config = dict(
    num_key_value_heads=4,
    intermediate_size=576,
    rope_fraction=1.0,
    init_std_qkv=0.0419,
    init_std_down=0.0,
    learning_rate=0.00109,
    warmup_steps=301,
    final_lr_fraction=0.0,
    max_seq_len=768,
)
Each number is 128 + 32 x the weight over the matrix's rms, rounded and kept within 0 to 255. Layers, rows and columns count from 0. Numbers have three digits each.

# q: layer 9 attention query, 256x224, rms 0.0318, rows 101-149, columns 112-167
# k: layer 9 attention key, 256x224, rms 0.0323, rows 101-148, columns 112-167
# v: layer 9 attention value, 256x224, rms 0.0459, rows 64-127, columns 112-167
# o: layer 9 attention output (transposed), 256x224, rms 0.049, rows 64-127, columns 112-167
q101:099135147116108095144193107092135163144105113161130067101181139104155079115098136134051091116077179112122090090112158128125225114113108116119153129107167097154130131132
k101:134181101092152106131157098157136158153092099139123120178085131129124151161122124100131083099110169129141145141118120131146238163123102108113165136159070138115078131121
q102:179175189116163140111125207138118168131128110107124105150154142146135117093156110136116164151173134096097135095121146156156152144115179081182081196219158147107145120107
k102:100097153069170080075135130096077188161101097084097064165089127129157120192101150148103115096163047163099095116111135053112149137190141167123081112171124093150116099142
q103:118113079125117139138101160173104061162109157147097202159185079135124107108138119149123096164187127149139143147102116128176050123100124131050139144107102153106099142131
k103:074089103109090089173123171181127114113121153074111165113133139128102153088187175127119113088137153121096123145145153119118058125153117156134129101125130123092132095054
q104:130096153089168166130131161174116096136079126150055123159166092085214172145088050131087100123123064138097148102144140171145178153070160126148116117139116141087154159123
k104:134125133074161088130172155146150161114136101096118122133127131075193134153169152126140088133157113085068157160194187108096162072124106169111172110109119136131166155094
q105:147130137066135130136091151110123133084145106085096176175093132157160130130111069099156110128144130101140149075154054083124075159136167130118154136083096193117122130139
k105:074174195164173102075123061133113079075141129148184109137154131130165159149131152121211150117101168156146137133165128183099134097133148129141076103111121114117091112135
q106:044171113107124139038085159142137111127141127103099134154169064134179119170121138022130088147119106164123155096116134133132098152123140151161142093130139111128196126166
k106:096134101165143090130145073144099170146161159117152150137121202169179152078126077150118110118166116160107111140163121086127166105114128141105176149130124119125145145119
q107:121158141131136075138154157092135152056079132140087077114158155113167138113114144147122116133113189171099102100118117084147149150142127119093162151140131122159158093129
k107:143116068051153176174165125140133107139125091164111118154079105120118137096172168182166124065108100118134102087099157134140245104069149109090108150108130202120121163137
q108:129146111140153049114099096131168128120128097120178224071127137100138076172133100184175161108121163141130191099127158155097132122177174187144119107145124092079144132127
k108:139112158134134132171153099102145105109129120125090111082116128143096107170159077160154087193106127118178084105120131097112156122046096132056111182155159089162154113218
q109:094082157201149122160089165097106125130167147152123203177142110136126076107097152135234175110094186108088135170113187112093073120148196142120168111137191150117115065167
k109:085099111174068115161147103127126151154105169125113166138109117121114133078103139105099170187156153169169072152107101161122074108165129124206084132163114084144124133181
q110:133168186091079125132126096170122146164124107124102109157164124100139192146109132105182134128123164073130180163163118128181110105130154113142128131132123081132187150109
k110:135157142070115096104094111157110125115162148129098036098178137110220130106189119094148124108140144093120149116068130087115114115129091099092108201150210120134096111140
q111:090129085172096133191091111200142146090087092133057168194152118102122078112108071111121157105111114046141162112099127116093126165168148152099103093155053108102069155187
k111:164133081141118108175109121098088113106121139184173196118113094194133111098159143139140138149146133128133094123099171127155152113102091156118114128101109141144096149120
q112:175102098123150140113126137166107090071131098131136132149160135086141127108109167175108145142173127121160174154125077149224127082157138145120115215140197123125145116162
k112:104095170217165154176156113127138142083074160223159137134125106157083095164146154092104167076113089177083125112054115071153084068099128095152142091146173176090169139200
q113:145096136095137226144085128170120098119138161166143094100104138129115172133174142101111149098124135067118059127139112094115118117141116112113153127123163140070109075109
k113:043127104137118074110153143117193098113082121155087181167135123088172161153065152096216158082136143139116106144159132117151111179157153116171115092117137127080124087092
q114:122053119129126078123102172136099104156211149204085128120110109118116108115105087117118167136098118101140086147210159144142128173155102174155166138137115112111102096143
k114:131122137141071116182115131123099124135150167137116132160077147112198092172161193109134179133151103142104123208143085125138148165160156077095132092116102128143180120148
q115:095115136055112125183231129185162122120143062162080086143170006125237202143130080140154061095087074091166102095165152129116255125168120112110084124141165098102051220125
k115:144109095142116130116100129126119132121132146140145129137128118127113144128137143125109142123140142102093141107102127150141134107144154124153095126122131143147126132116
q116:105086123178115120141172112167108165142111120122128132140084150121133128118135095150138138119181109133118089128138134081069123145097149161161131123132115159136146068111
k116:112155119061157104170094145131143114143117015173160041125163060071187189136147091149105091113054102096096069104179141159095255115101065153127151197094153084083070162175
q117:087106077204133139066173145178103111055045136117127136107114195088076194113199120124102136074097127074128128078136141107167149098141143095105112098115127103137183165152
k117:100141119146103153088162180101122088158129170144140200115116147081106134105119159064111146143067116141070144093162166169244089148105153116139117185093144187143128160076
q118:081114160091100148117172107131130114133114104172157122121104080092175087099096143125150130115156119063120104132158134104090169167155159142148114150108173112127165127105
k118:069153138255112162104071090083106098156087208191118179166119158126005101063161110056112199139204179158156102123091114103115000132205200221082160088170104087120176160139
q119:090147111123139134166132150122117155126193172110077118210140122139083121106077117119134095084136201153139166125127107138054140124129167095138143136102147125167074204132
k119:094107138170104176132118006089126170171158176086112151088092159143113142120061163128118089125156125161188137171119181149125021131178119181148147131099091143110175086173
q120:151119006130142128120102097110134156111135113150128145084141151089087178140110133207109094152098100116115148156122156071157151133102191125146139173114131134168145173135
k120:129176126102106133082167151072083100152158170058095165094148138145174121090147116089153120102146105182093105122058166140151090131166146115165131161161152124176173173110
q121:031189145177104168194128169099158087139151151133183156105140137153131098195086136176149142127139093160206192086082058106148116165168123125109085132172180135169134160074
k121:176071146088147136107118148144170169122179165142058082149108115088123096174139171142123131117120112119119128132174171097102157091159145090091116109077175111125137126174
q122:109108105104166140155136097144120140121150150093140140087158148124162105125137092050136085126128096085112157127064083081063115120124128128116169203161126128105183157084
k122:166126089104150118078154148131134095137152148104127123073132158165131173186135132096130105107155156100101098111100123141110098099066104157090108183123148155130135121117
q123:110136152172103106134145109140124137146172185169089143086125121124088159147130115103078122105126109127183141115130090068166157094117126114121127182160130100127196130148
k123:130106103109129142130122152093085110099149148133120110110086158097099167097119069156135092068164157112123207082086182155172143121149111117116136065158120156131092122092
q124:112116131150104165122145189131116077101129078085128163094117043156132121126183147131150077094115126114147116118195077108088104145125160152154105111116078112120118136124
k124:118128133141153230089118152137178099157153093114133101138128133121150113070163089131093188142127128123153140132186137103104179090128150097110122154081155093169109056099
q125:211104143126103109142117065152136124135124189169196096190128128150160096055126112092141104179142146132133124105168162109066165131109103156086139138121058099137135126108
k125:089150095198092136146156152134086057151108184091124168110092162160160092102099114077175158165141093135121102135113156118124126129095144170142146153139097087084070135144
q126:118124110124117077185186108161101174157177161144092096128121106085089106145110114168120127152114124154122145168074090129135128096104058134167167098133149119098093120096
k126:161131143150123089145116132151096138120144128118107166150119070167160119112136145132120155101124131130112099137106126063123078102104186077112133137074142151141132140167
q127:166188120091120140130099180079163134115137136162141056132128106086156144159131154152159065160095063106109138179085122135071138148062100135103170122154088188075167142193
k127:137107153088173110100132089183107114167061130088188144109128097151039156105134143078140167111117114159078151169175106105161154125087167161134136156094166206183153115147
v64:065140146112164106143104102147122148124102106139130170113142129145123089096124087085143159136123108172140172133101121160121143151148148174128138113078131137113098127065
o64:128156142135122141141177137141108157110150114083170112130133146112137102150124172130103119113117146110132128127125118135160090120132121116112142123172139097106125138157
v65:131120099081099126118129137132148098111136158129174166094170135143122121087106156141152118086118103121155133165107103152138121098093124147131128161134133142122125164190
o65:146145113147122096151143145117112149121118114098119146113109097153137100142159127124190137147107163119116137112131159122110135110098134112099133105105121148170106103107
v66:079122106125121158096098152115125172093090120137149141114136138168109162125137149146082116147142148159172093149137100123119138123141082110135123089154116149162133078160
o66:139131110137096157137137143128102090118123126123163154135081144104128112069135109107126112123179131143122129171124125133129126127086146145112133168142104110121122127139
v67:196144148164131132120091123173133154194148133123161120127114090120149134162105126133141123144127105114112130156113170120145126114104118101090159147152125116177154153136
o67:171061148100140117122105094165127090115129119137133102181090158117127141113182068108118124137140119108145131076157126109113119163128119137091123146093183133112116125142
v68:137117082121125116136150119108092113119099140122154152149152091136114137091104104142097111095143145132148165118138136149128122184132185116091109091133156108115110110133
o68:126178140145147167127145155091137108150157119119135156119142111116130145116142133092089108135155100109103110166121141146157093124132131134191138161106153141123157106126
v69:145143144137101102083134141145085128112112126127106124163160148158168089124170100131130145158154086151109135156142153180093141133118152127130147166083141140131121084161
o69:124118144108141137179122104120122107122119106069102151132160134106140096130074147147120103106152101104121113153106109093149136156109130105115118122179141134123100126154
v70:150155165089129138158142113111167109137128113080113113110111101127091105143116104173131164134115115147128117174100142149156123138168141081103119169105128155127120082093
o70:149139113105114127137173115120129160131123110148140092161159149099141159102134099113152096135124098121147108109149142132157087207073085127121112172117154131114125134164
v71:184118149127166160112120085136148131109132111112115170065166151152124145163134119146091158126128109141113099163068123132171107129147116114140127168147128110159103109140
o71:118150132147110117146072118154120167124108148183139139176120113115120120111157139136113132100135149110160098104190124089110116143109144097109167130109120127111099099098
v72:111153091080114122134103064121139094114125123097133084157137128113167099112082147098117115088142123046110174100111125100167126114119086169114118129170124139164091147128
o72:112123070151112130123170151130103149161141157140132109101117145147100125145171162105119129130132114117110151168123135115166175120129116121138135151110131191144121146112
v73:122114088122133125175144163127107143148153105138123173080138108110138131141184122151124150152129144134109131101161119135108124111139172071120108097102158194134102149108
o73:167161183105146134121131090110148107098140124127159114137147133130138101130134150092113138103145126121132149144162133166135150086125119106120136163130113102139146135158
v74:157143134121068109117167147097075111107132151119092104125162105166136135101187129126133140111124124083124107154102100114159165169116104091081126094112110116130127154144
o74:117099105163158149108122097129132150147133112140141108121130154117129132132120135114126149187122094096116121114088101127107143111101172155142134147153122125125165136124
v75:164136155138100150111131116139150149103129126148126101073097137101134151117134146117125084184156154086140155135120156097130120110139148134180105153122152105148122134073
o75:110071149129133146139136127111107132099093160141149150156125116132113102132094104123112135083094149111126125166112136134108132142157091150110126104104115120140152117167
v76:106125175106119121158089125148147104127194117115136097118119148143153102116125126089111122179104145159149120108097112152108121123144077162142090162161144090174118123122
o76:106128125170119138183156130124101124135119149150110142121117133145131153101145103127159109113123145105105120118167173121094113137141125148110127095097125127134137128123
v77:155156129117151125164127100112118144144138133131159057165128138141091113108133164158110163124126132123117106135073179085103112087090146132130121147120131173167127103104
o77:168139123140139136122126135124150143091104119120102125128133095106101117134119111149139133136119191152131146117182104140153082140149114119123099146157117116166096109138
v78:134149134177142143115091167163129141108123151152150140177146123148142146123110137136117142163106123178135113105156126156083129150109100094114102114156128134121129152106
o78:132096154120128132145129089141154125125140123068117095137145112095142101130134095115115133120125123116119100136128131127135085126077120147096130149099115073119106127153
v79:159128161135094104128160147158123118172104137133150130107131125056154165146121181164121132101139147108140150089146142078154093191147167156151145137131112137137148111128
o79:114092139138117128132091139127121136135133109136135116134105125153118087095120149117114115134116154150115107141174134172134170104109148109138135157087183096121137118084
v80:172153113128064124128107162172164116174092064106119116109142143120142145113113136110137135118143138095127130105133174142127122142087105164115127119105163125115157061147
o80:119049091127157110109166102116153108097139155097126111136135111150130145100107138102133106085091136128131112153120101144123153173151122129117139146137118154138132104090
v81:173118155114110110121144123128109132127151120066149126162076131159116148155174144178136110092152138118131138138114090150163131095121093117120147118104150121167150147151
o81:145127166166123162104103119085095131177117135134101137155109171104101109113109113062156100133144130106134105108132184101144156120101126126116116125176116172114127127119
v82:137144112129113166084081120121098106090099088119099131198110129099138086154162087144116162181158153129137122128146135113122112128123146126080107158110146111095092127156
o82:135111115114089121110130142129129132161119173139162121133131151109147166123124127196125127137141135119121158126157181115114141174118149138113140153176136126147106146128
v83:192114143149130139089106144093131096101120150080149122181160186114123133142118112104136135098112064147138169162100110104139144146150181137122186131155141158075101165079
o83:113133135101086132169139122125130121116143111095142135124136160128173124108101123097097146168130156104135120133153117138120130136124139103121131076071128126084157120143
v84:100149166141126120128075166153106143148128161128129101178159124145145131108123124103106150128085147130150145126153101143105127111125108126130121123144123138136091141121
o84:104089136140138092175127120113126114144122118135112121119126104103151125187133126149099101111137150161110099080120134118112132123181132132124113162168120117104107168122
v85:147114147171147188165081118131130107127121143078160124110114127083127121114118125132129117190097113122122101085151155093117118105153097115156113147121108138119119115113
o85:096130130097114105130104084111157115130111141142157158137115103139121136146117116121143143116140118139126130115129102161124145174103130129129108113129098145147131112152
v86:161121126129077174104138111133143140130159121131108165125120148089143138098170114131130140117116118144067156112164132110090134171143122093177098134120106162161109096068
o86:139134145079111156123123127150152127146111136134149131163125168128122121121094116103121126135152110138105107123118133129107098150108112100140163119106120108165138120107
v87:123145138137108084175138090147149137125096114119098128190152107150101116123141142108155138076106136161158146129151136103079116087134097131137140089152162080059114149106
o87:141089125152144133094152131145187142133102146140153159079127108142183177189126082106128127154079131133124121102094118154124151115085104118120163134158139124161163149162
v88:119083109112092089161135100121138141154109114142107115095129130130108165174131149144169161076100120139114101146126119101111116112117079198113145081128103099134167154116
o88:129090112142105154116095112134084132118105151146121146147139120123126153144145166177154133137110143110100141084083117129148132126124111142111127130124118099114098145166
v89:124116095114131119126121124148115120164127089153140128179164157107107141092165148162103162161118129110143118129104137133115130126158134125168107084143117083207150164123
o89:130131153151135119141078116140134096112136153109115133129096138134120097102120105144110135111137093130146104101161110095136136167120163130106111079134157151133114144103
v90:097124136127108149160111126105129159077127163146181121099126099139153121103131133135115117100107111074124138147154133166144138107149167163123103070069107112120102133164
o90:110103118151107095116163124141108143127124122141121131151118132116077125151173147094100083131130113157141108118102156140161098117123136129155104158157158141144112100122
v91:143121123156138146168088128098102146127132144122130139129098124091124138117131153113115154180100066135113090137151158126122153139115173150131134138156122133119132116164
o91:126119122103161099110109094141137093102108146100157140156112113148133100161148153152103134093106189118175146088140092078142133171147133151135082143109142184117154132137
v92:164133171116162185136077083103122132146141118145157152110169130126109150191122131143144131115126143150108130105153147144126108112112117110106113153135118125151120073135
o92:117112174131110089156114145139138148127124140150101122180118089127113098098087110141117104108111120121118146140195152094122129078124114116155137103120131127113127151133
v93:136123107130122098107144187149095108124116080153178099123115112118147117134134155152103129113135087140109121148104137134112130094135108130119096087098146108056121173142
o93:115095164104137139149127105079165125126144152096127158132119128098126139135136116115121138110117123122119132119114135095130158126085170138106119129154119132139110101134
v94:119132155124134128161128107142121130106113125097143127152122137116124130119167110128086095118156094136186116099108103130115120134148219118081107139134167079128144139158
o94:112142133125132183133094140137143136135151105088132130126168132154133153075159123167130162118139162152119148103131134150131139150137113134158116107134109159150143123110
v95:150170170145114131091124159109144148067122145113128183136106148128130154164133150129087138123097139168091145145094122144136129119134152128091103126168189117150087109069
o95:155128110083117200184118100077126161143133166120135125138105126130108086121070131084120135116129196119135131153138148110133093128085138105166177150115098108150133136141
v96:140144128132117127103174107120095179128104181117163133130132108155096195087063121116130095144107139146109108122119126170114122126152099104094128128102112167099115134149
o96:138164169063139111111124152115104123166147157111119162092116148143138129153169127160148126113187121122134154134110101073094172122137132127134113122148113136132119091139
v97:157137133090070124128153121147165122123142127143158159109125108120135133151086107172153130166065103107110137132103151107177122108135126119111110156109132174171135186166
o97:147156133099137135140112142152108133133087105136129103150175122166114106070147143141156135086131139097143159063128116115151189159105085139106162114118133132128129100099
v98:141152090131144137115144128108106148116107174129109122138156116105113146138164144124166158128109163130149180127166120160123144095110094105126126106091118157156180069154
o98:129155142137170094114105136142093099134122103149142120103128135094141123131089098151105119158156063090112114105115147087112084124163161085097109148176127141119137138103
v99:192150168107097144201130155114120139140196109118099086129171113119156096145135106124142120128126171109173177119177102118156129159143089167129085130105115099120154147166
o99:138087162147112148111149117125169153157127116132169100126160108149100104178133164160153115121121083125090108101110172162124126085090148103112127119173128072108124093127
v100:157147111136112124151145136129131109113134146161124123161137151131078127147131119137129145151115128124130109138158172133100113117129133141178113174139101129153129156123
o100:131156106162094151108094146127130156093109128109111141138095124099134101112155113114163137158155121107136077126137122121150058145112108152146103088163154093111113113139
v101:117117123110144108142120115084146144120134133113101145104130181108123130105143125116128095122095150125170158175116128103116119136133072148092103127110121172111147116128
o101:120176119142168124136170101120118125089110111153155158124121135069131133114151082126141131085113113136133135089089150123124146099123102102118125133159119099086106152097
v102:106155087089150122134118115095122179122123162108131165131154134149084127145102167129138112078115128140095160190135131163103132128141162127127143155142147097125156155121
o102:129125121132139135155167130103111147144128159132139133101133117120147147091115101128110102101078143123124100100185096132128141100137126120142186082105121148088141151142
v103:118137131116126092114166117092159155104120151099135115075143149138169161149118153114143144082150153084090056140137132171153127104176131102104112107183108163175114133170
o103:099131112153119157110172151177093112136166144163125149097135151127118130095138120109151120102107142123123153127158130124109128160100152120116116122052108076099139105167
v104:119129069107150154152070146071142202119145122136147184121112095085155124163111093150140094121154126157143170169161131146117115142124150112148141053134086127105101155135
o104:126137104110119146150144116172128075100139176109128140151103123145164094138135146130103147118100053148105152135156155155146150125174117149100102121118114149086076159115
v105:148143102100155174103141116143154107146100091117112132123119163113149105158095074147150145092124122102120156128108166156058128079135166179109134167080105119110122079140
o105:108093145112123116146126110119125120094118078126102124148113136132175145077138145126154112120199113145115091110141079140146106157123085105148128091152112137127069108131
v106:157099154135158165096156114117121120159161153128148109134140160175098133103149130083112129166108153176134139187149151159150136122170158117138139091116131127133118111109
o106:103146124123090145145097127157163134127162139129122154129103175124164131129107105150119117126131113152113147142128104118114154119117145161134115125161145148128127161142
v107:116177123122115145131093121124112104136112091147130185162130124144099090091107132093079084107092126130131117153127086171127126144144156144078110132130139145143106142150
o107:136075091131092134164134126133118146145168159092127088109091153115151141141149127158124124087113155113094133139100169138138121119053151125151123127126110124137117095098
v108:103129121114104100159146135098088143094114128091121117100152096156150105146181122156119142128110128136136121097120097191165131148155119079080127128126152118109130124122
o108:145185114145111122139140160153106097136160115112123139125164138122132101076120184116096111152152104121141114134137127134108101127105133156122142143154126093138129128146
v109:104092159134124101150151120115092125143109131161132146131170105092108106133138136154123149108130142100114117132119081106144143112131176104141128109183139088112155127106
o109:148132126194090131138133112134106141131135129151125137154130128097119140148141118121116142116103151116105117137180135132098163117101130122144151151128135155081120129115
v110:128112092112165151094161083116134118103138111117134151148115120069114136120140158126113106112096116179147101137051147149092139136141087132150120093164155129162111151145
o110:132172137143139166107125151138148137092096187108167127117106133123145136130130108077163123150098170128154177106140139112163130134105153100132110088085091136109100133107
v111:136161088139150157139113149093117116125147143141150126161135132110127122140096075137180099215097153116150111113129145124115119121164136111139110086151114141105132096152
o111:121157115118130127151150090138142121151114122138118107145167150113152064133139154122156117112165134122109136184108104123146126171096139190130117110194143195126151130161
v112:160083125113157161147147061129093119153169125131107118122119133127111130103113151113175105163127156142085158125118120144167146125158133135111116082163140176152113124095
o112:115147119148126109122172162154111110114139164144121135130134158099159079159098121058144156101128129114140149152156113143138117080089140122136148102142148126089155155123
v113:143102120139112126106106086087120152124095137104155141127154135082118111159118135157164108137086168169142112114145141123099126067131092113087152152117132114103145057075
o113:133171136117127088101124128111131112135137115109131130127105164121150177173117163132150105090159093167118135159138122127112128171128140127079142167127116165130140179127
v114:181112100166086162116095151110131144125112099145098165109109120154143122163148184112150158170134158102072156108112160129157128116124181142095123105143128096096105153103
o114:115148093115185102142105121107135108135146146147086091121074146134158108132095139130148115137130157176142104127156092161160146153136108157135131162124121145181143074150
v115:115104110128141091105163108089099120128129136168104084126130099154143105102111139107156165135155122157136141119091091107098112132103139128163142141147144139165142145147
o115:150160125125105179139096132137094093125133143087142174135168122119128091107157148111115118129146140105141157118138122118160136152151118138147096172113148116168110123163
v116:134126089137118104112110135111151172170117063098163115115175096152107107143139145090160125134162127151094149151153085134150121102107102117177179120131128119128138118187
o116:149119105167115147150093155151130119165104149158133158118125146089143128102102139162138101135131103134112141158112147096117160131167110122109120133140156162145147205153
v117:144147104108135134121090112160175124174111121148107166169137166159098146136121143148061133122096115124088115143120110102163111093142137149170100106131177167117092103089
o117:137084145150127122107144117085138155129123149146137062106113140094153110122158077126100127086146171160100095101139168132154114081093129127134106116147130129106119124078
v118:085112145100131115103175123120069130100156081142145151106149144140120183080139112105113090131117098124142133179151142147137123128112101077105105143151109172103110142103
o118:145170086113141138170126163117170122119108152077155112124151098120128079126132098120117124107147139135147117091111086150083148103124166153139141087148123097088133129115
v119:101073121127110171131124134155125130108090164120151166106106157181125141143083138085134150177121126161165084123134131114144149152124128131135113121112151144145113119144
o119:137168101129153094137108098141125124149139157130126130152141163127103115097132132190139198092201157150120121141107060127111160085082160124172117158176137127108108100139
v120:106128101129158132096119149126176133075126112163107110095137108113192150159100121141126136098131127119135135182128142122091114123130097103150137115131093148128139142162
o120:132141103097129155119115137167135118109127107122113142123156127143063155126143146143168108135116112134139128098142119114139109153218142123114124135127159139131088142084
v121:110138135146172138100142118108165120175119148101079102126143160100106136144139175160159090124082139139120122105088164068122120139125154167113129114162114123158137124127
o121:120073094150119149154087127137158137116160142160105149112102149099118119173137115071122121079111141130134133154151130118158180132115164097161110119166118126088103148090
v122:104139149121144148134150154121150101115166138154104112148161116089118128175131159116143163139090123102111126139109094119168137142143129142140076110137149104146121167128
o122:171140147135119135118146133121120135144127145133161093167142106117114102148138125115139126115121144155134130147109134135143141110095123117098125132142127123151145150131
v123:080092075086135108155090197107111106131154116112137132132118151153171107097097097126096133116157156102135138131135078160131142151134198158100075117145138134144113184147
o123:118118133162128110133191119129081166147193110174154132110112106117125150106139117202136113184092164157146104110137175113176139106153175098156128168105134151177112089164
v124:103135106132115180104126058104127180066108094156134092146151149088074135149130127132153115104144151119148152162128128136148139169190115127148133146135092143108106054114
o124:127162123141098132111145132154117138078119139093112097134146149178154137079131132164108140173129052132143113089135143130139114128093139129153128072147159085087145187173
v125:109133124167127119113097067147149141135081148149136161205119144138160134200135073102147173143136128092199175122126127127164132148159121165118119162134159126170138133107
o125:152137097134152147138125196125111155145139117102104123121170124085105150061101131141174134180189141111127117124124113121161122160095098106142121113123114077150099157133
v126:125129137131133107099109108087133157081139103152104099130144140151126142185157176109126107151168118106170153122091144112098124131134119098103109136189090134124130146149
o126:141124136135113135129134132153128127101107136082139126117125112181113087119138138135127148140113130136145127118154163106093100126122112148130141100117126124119128124139
v127:120169163138122138113077124139119086130094178115173158205116168135116125137098096140150105149119129133137147137127135137135112137175138185118122123136133129127128131116
o127:106143142129126151156133113123137107087144091078110118128135123129118122154165158173149164111156148132142129136148128135134121130075135162122079137138149151152115145145
q128:166144117093098146089131137146091107122123066114163143137107096124157125102115130172147102128105125151022149150138115125156170097071206166115114148107111098145078139119
k128:101179145095149141189127139113150108107137130129128068165135065149162118138133118149131144137100115122197135111144119095142168112192188131124128109141154179103101074155
q129:113100180184141155084094132119125135141141118191126139178124144172052116092124146101149133159163142105130124152078092144117119152169134097104121070119176183100122095144
k129:136149121130104113090091189142137113083161098119141149115115137115113143132114148129149129123135127123130109123099142143130079157069084167176115111159135103173051144123
q130:132161112108147175086197096133146139137174120115122098123121151113149094145132110120099100128097100148144162145110153115102084115104108153155147116158126150121169126133
k130:186158115121130144117125129151124120147108149179179141048121103129104104111133118125110165126110140124156103119056190146091098127158125127147119155136148160199143122156
q131:169124168173137126102076152130082114123113109190142181115104122198076115077178125141181166189169132157117137151059143089123127129119130068118108096156117169111119132166
k131:108165124066092124126156154130112119131162091081134113154155127151181190134077139131150068150068096154100117115130155153122108176091124156163134125122187126134072130186
q132:132124166113150037162131142148130127158139194163038100098131202098153184123143093084146124110170115122142135081112133112122114066138075057117138067095139157125181133132
k132:098132143113165134164126123077139180105134141111089137134109125121125171126169093089157127138175099087094140173159097118133138078182123124129079102133139112132125131189
q133:109155075070120114098137155138179120098114109114135128127137120090201136184125115099121095103123160163098138118163119106120168112112126153155112143110063114160114157081
k133:142088164124145103166129139137150150143131134132110119116160116136172120131102153144122105145090136098153092138125133131160237160110144136117142128093132138089069107115
q134:135123143173168138154147079126103132138107123171108103146102159114108115063129146194159137143127091127160115069120103120133066121136120129163132122174127138130126092128
k134:077111148144126160128124155097104133094161115091089150118140166128132163131147091116142110127188117120137119144106091154113050106148120139143121168111143097133139091142
q135:142115134160116120155118121102103118160098151169081184163110158160088085066135105113152140168154100130168076133088094197113104128129102104136112136124093125083114097142
k135:126156148099134123068088086076098121162139149140158152089131158167138168086181146118110117121217134116133121098108130213129086149116086140123124077089144143132106165164
q136:118150143115149105086120155110143137103151108125156076152113135105128184134142063115105120165078127126192086091155145092087165114099083095117161119110086132149123158088
k136:119133130157162045092105177137103156146148075220168105161095168066090091120097112142125072180122118112121125165154123145127197155159205143134148102090143084201159148166
q137:100110163189136161137085115105133116135152177159168166129118174175035116076116182136144188148104131128165104137178130192115058191136100167103132151130130152124147103081
k137:115153097194112091112076115094115125102112140126124140132126181167037086192147161118138142137116139111129132101122099123146035121129106118181175088113122105175171131125
q138:143084173153104111193146172145106134129109150187096185147123191177133164130163138127179193164084071156114089130159180123171066180117154119130130138140116124090139116161
k138:074102162206058086070028110151149123132143130173121120107149146113117120100100122150179091122116118128121128137089129100120105165214088081111068093070067048164135086083
q139:136094119063121130168127163149122078100131074137191107161106146209160092183104138081130189102066148165127158170143127153116211096170145093121171127064135138099142159110
k139:147093114152120125181126118079120117128120118130091061159164178104076096168121163135146141142108115128176146121099115133113138140103122102160139153140138113164126117136
q140:125188116053120046092128136124162165104135160134088096142155086103202120104084097123124071101097184084095114086123092093115182077109132129188154109116090128165114172066
k140:177202117071136112212136152161087073122147122102102093093136076138197141123107101140158112187142138161160156135159146112134186140067152145114115163129111122130109158101
q141:139098133146185071042133085105105139144117170129090137094093152130134142071101134129155201171144171119171133124149122196156050162108085143096110102117193136185158163145
k141:170096102109134146146146130137099118114149130063081136169115148102144095121102162091210135120163165127119121131099138097149091133172104126182192128108142132132100122100
q142:143169084118115044140200180150164180090109097190136106211167120156134177128149079109144117086109110202109127091112158047110174158122079149081082100121182115150161161082
k142:147140120172174145092124197108157096155112103104090144051080100078175083091091128065136138119140131113140119161121122138132109156096188169120102134089115088069151130135
q143:086131126091118155087089116126145143137148167118089214159113100073130096081099154133146160122179141162115131166084157119095091097213152188171141137138171140077169028088
k143:061095154123173141158108123120127136122189164080169085133136123108148107086124177117128127129199112151120101191159081102187037037173127102167153111090188158133147159149
q144:063114189102117104137190124086134098075107130127091107113138203131167102120150128106115089107185136100087129183087116000109127112078126178114162137129132162183138192069
k144:089099118134190142102084139129169103121123100135165168033168121119139119076158082160103123147193101141133156097164131102150133146078125097160086053125127114135113125158
q145:164113176120133159133114166114100067121141127102137137101146109134147096135095138063125136146110158185149102166178116147176103142157131095092148159201118081116125064158
k145:106111103226123157075110094103133121099162236153158098162089204145110095120107161168166201107192160153118181190103136179171000107184155136128148105162116103131142134216
q146:163155149116157097124155129142160163119133162171108125106160097121118112101198128125127143108123092194129154117115103088156112091144176116125123132172131089102200222143
k146:080061146180143191140103128163103161082107203102105180112157119199136085120159115138094118110168111124115139192140144128139050104160098109074131142133158158148159083115
q147:065097126173052132147131131167134091109163109110176107096158178122094129170204115115125126124150203126100165181128116119129133117154097151087098193142132112080101127114
k147:179099111159127126190177152111125136092125028182123098156133108116136168081154165148126094126058178095142149150100166113195215061054162085108025145105133155163192101151
q148:127105095172149147088096144143169127120106121082117068088183197151097142103156118172099068121119139140129078118136107138151113050099166158108130093130131138120171120170
k148:139255134181167119116146148147149098136102142071109115140093144135117140132108155186104138094211195161141105109159128095169120109154089148161102165207129144147163096077
q149:109163086101182105152147155148170150080145093136121109115157113117188144143085054153149072085060123131127161125143174037116255111083069064097093194084104135090088224106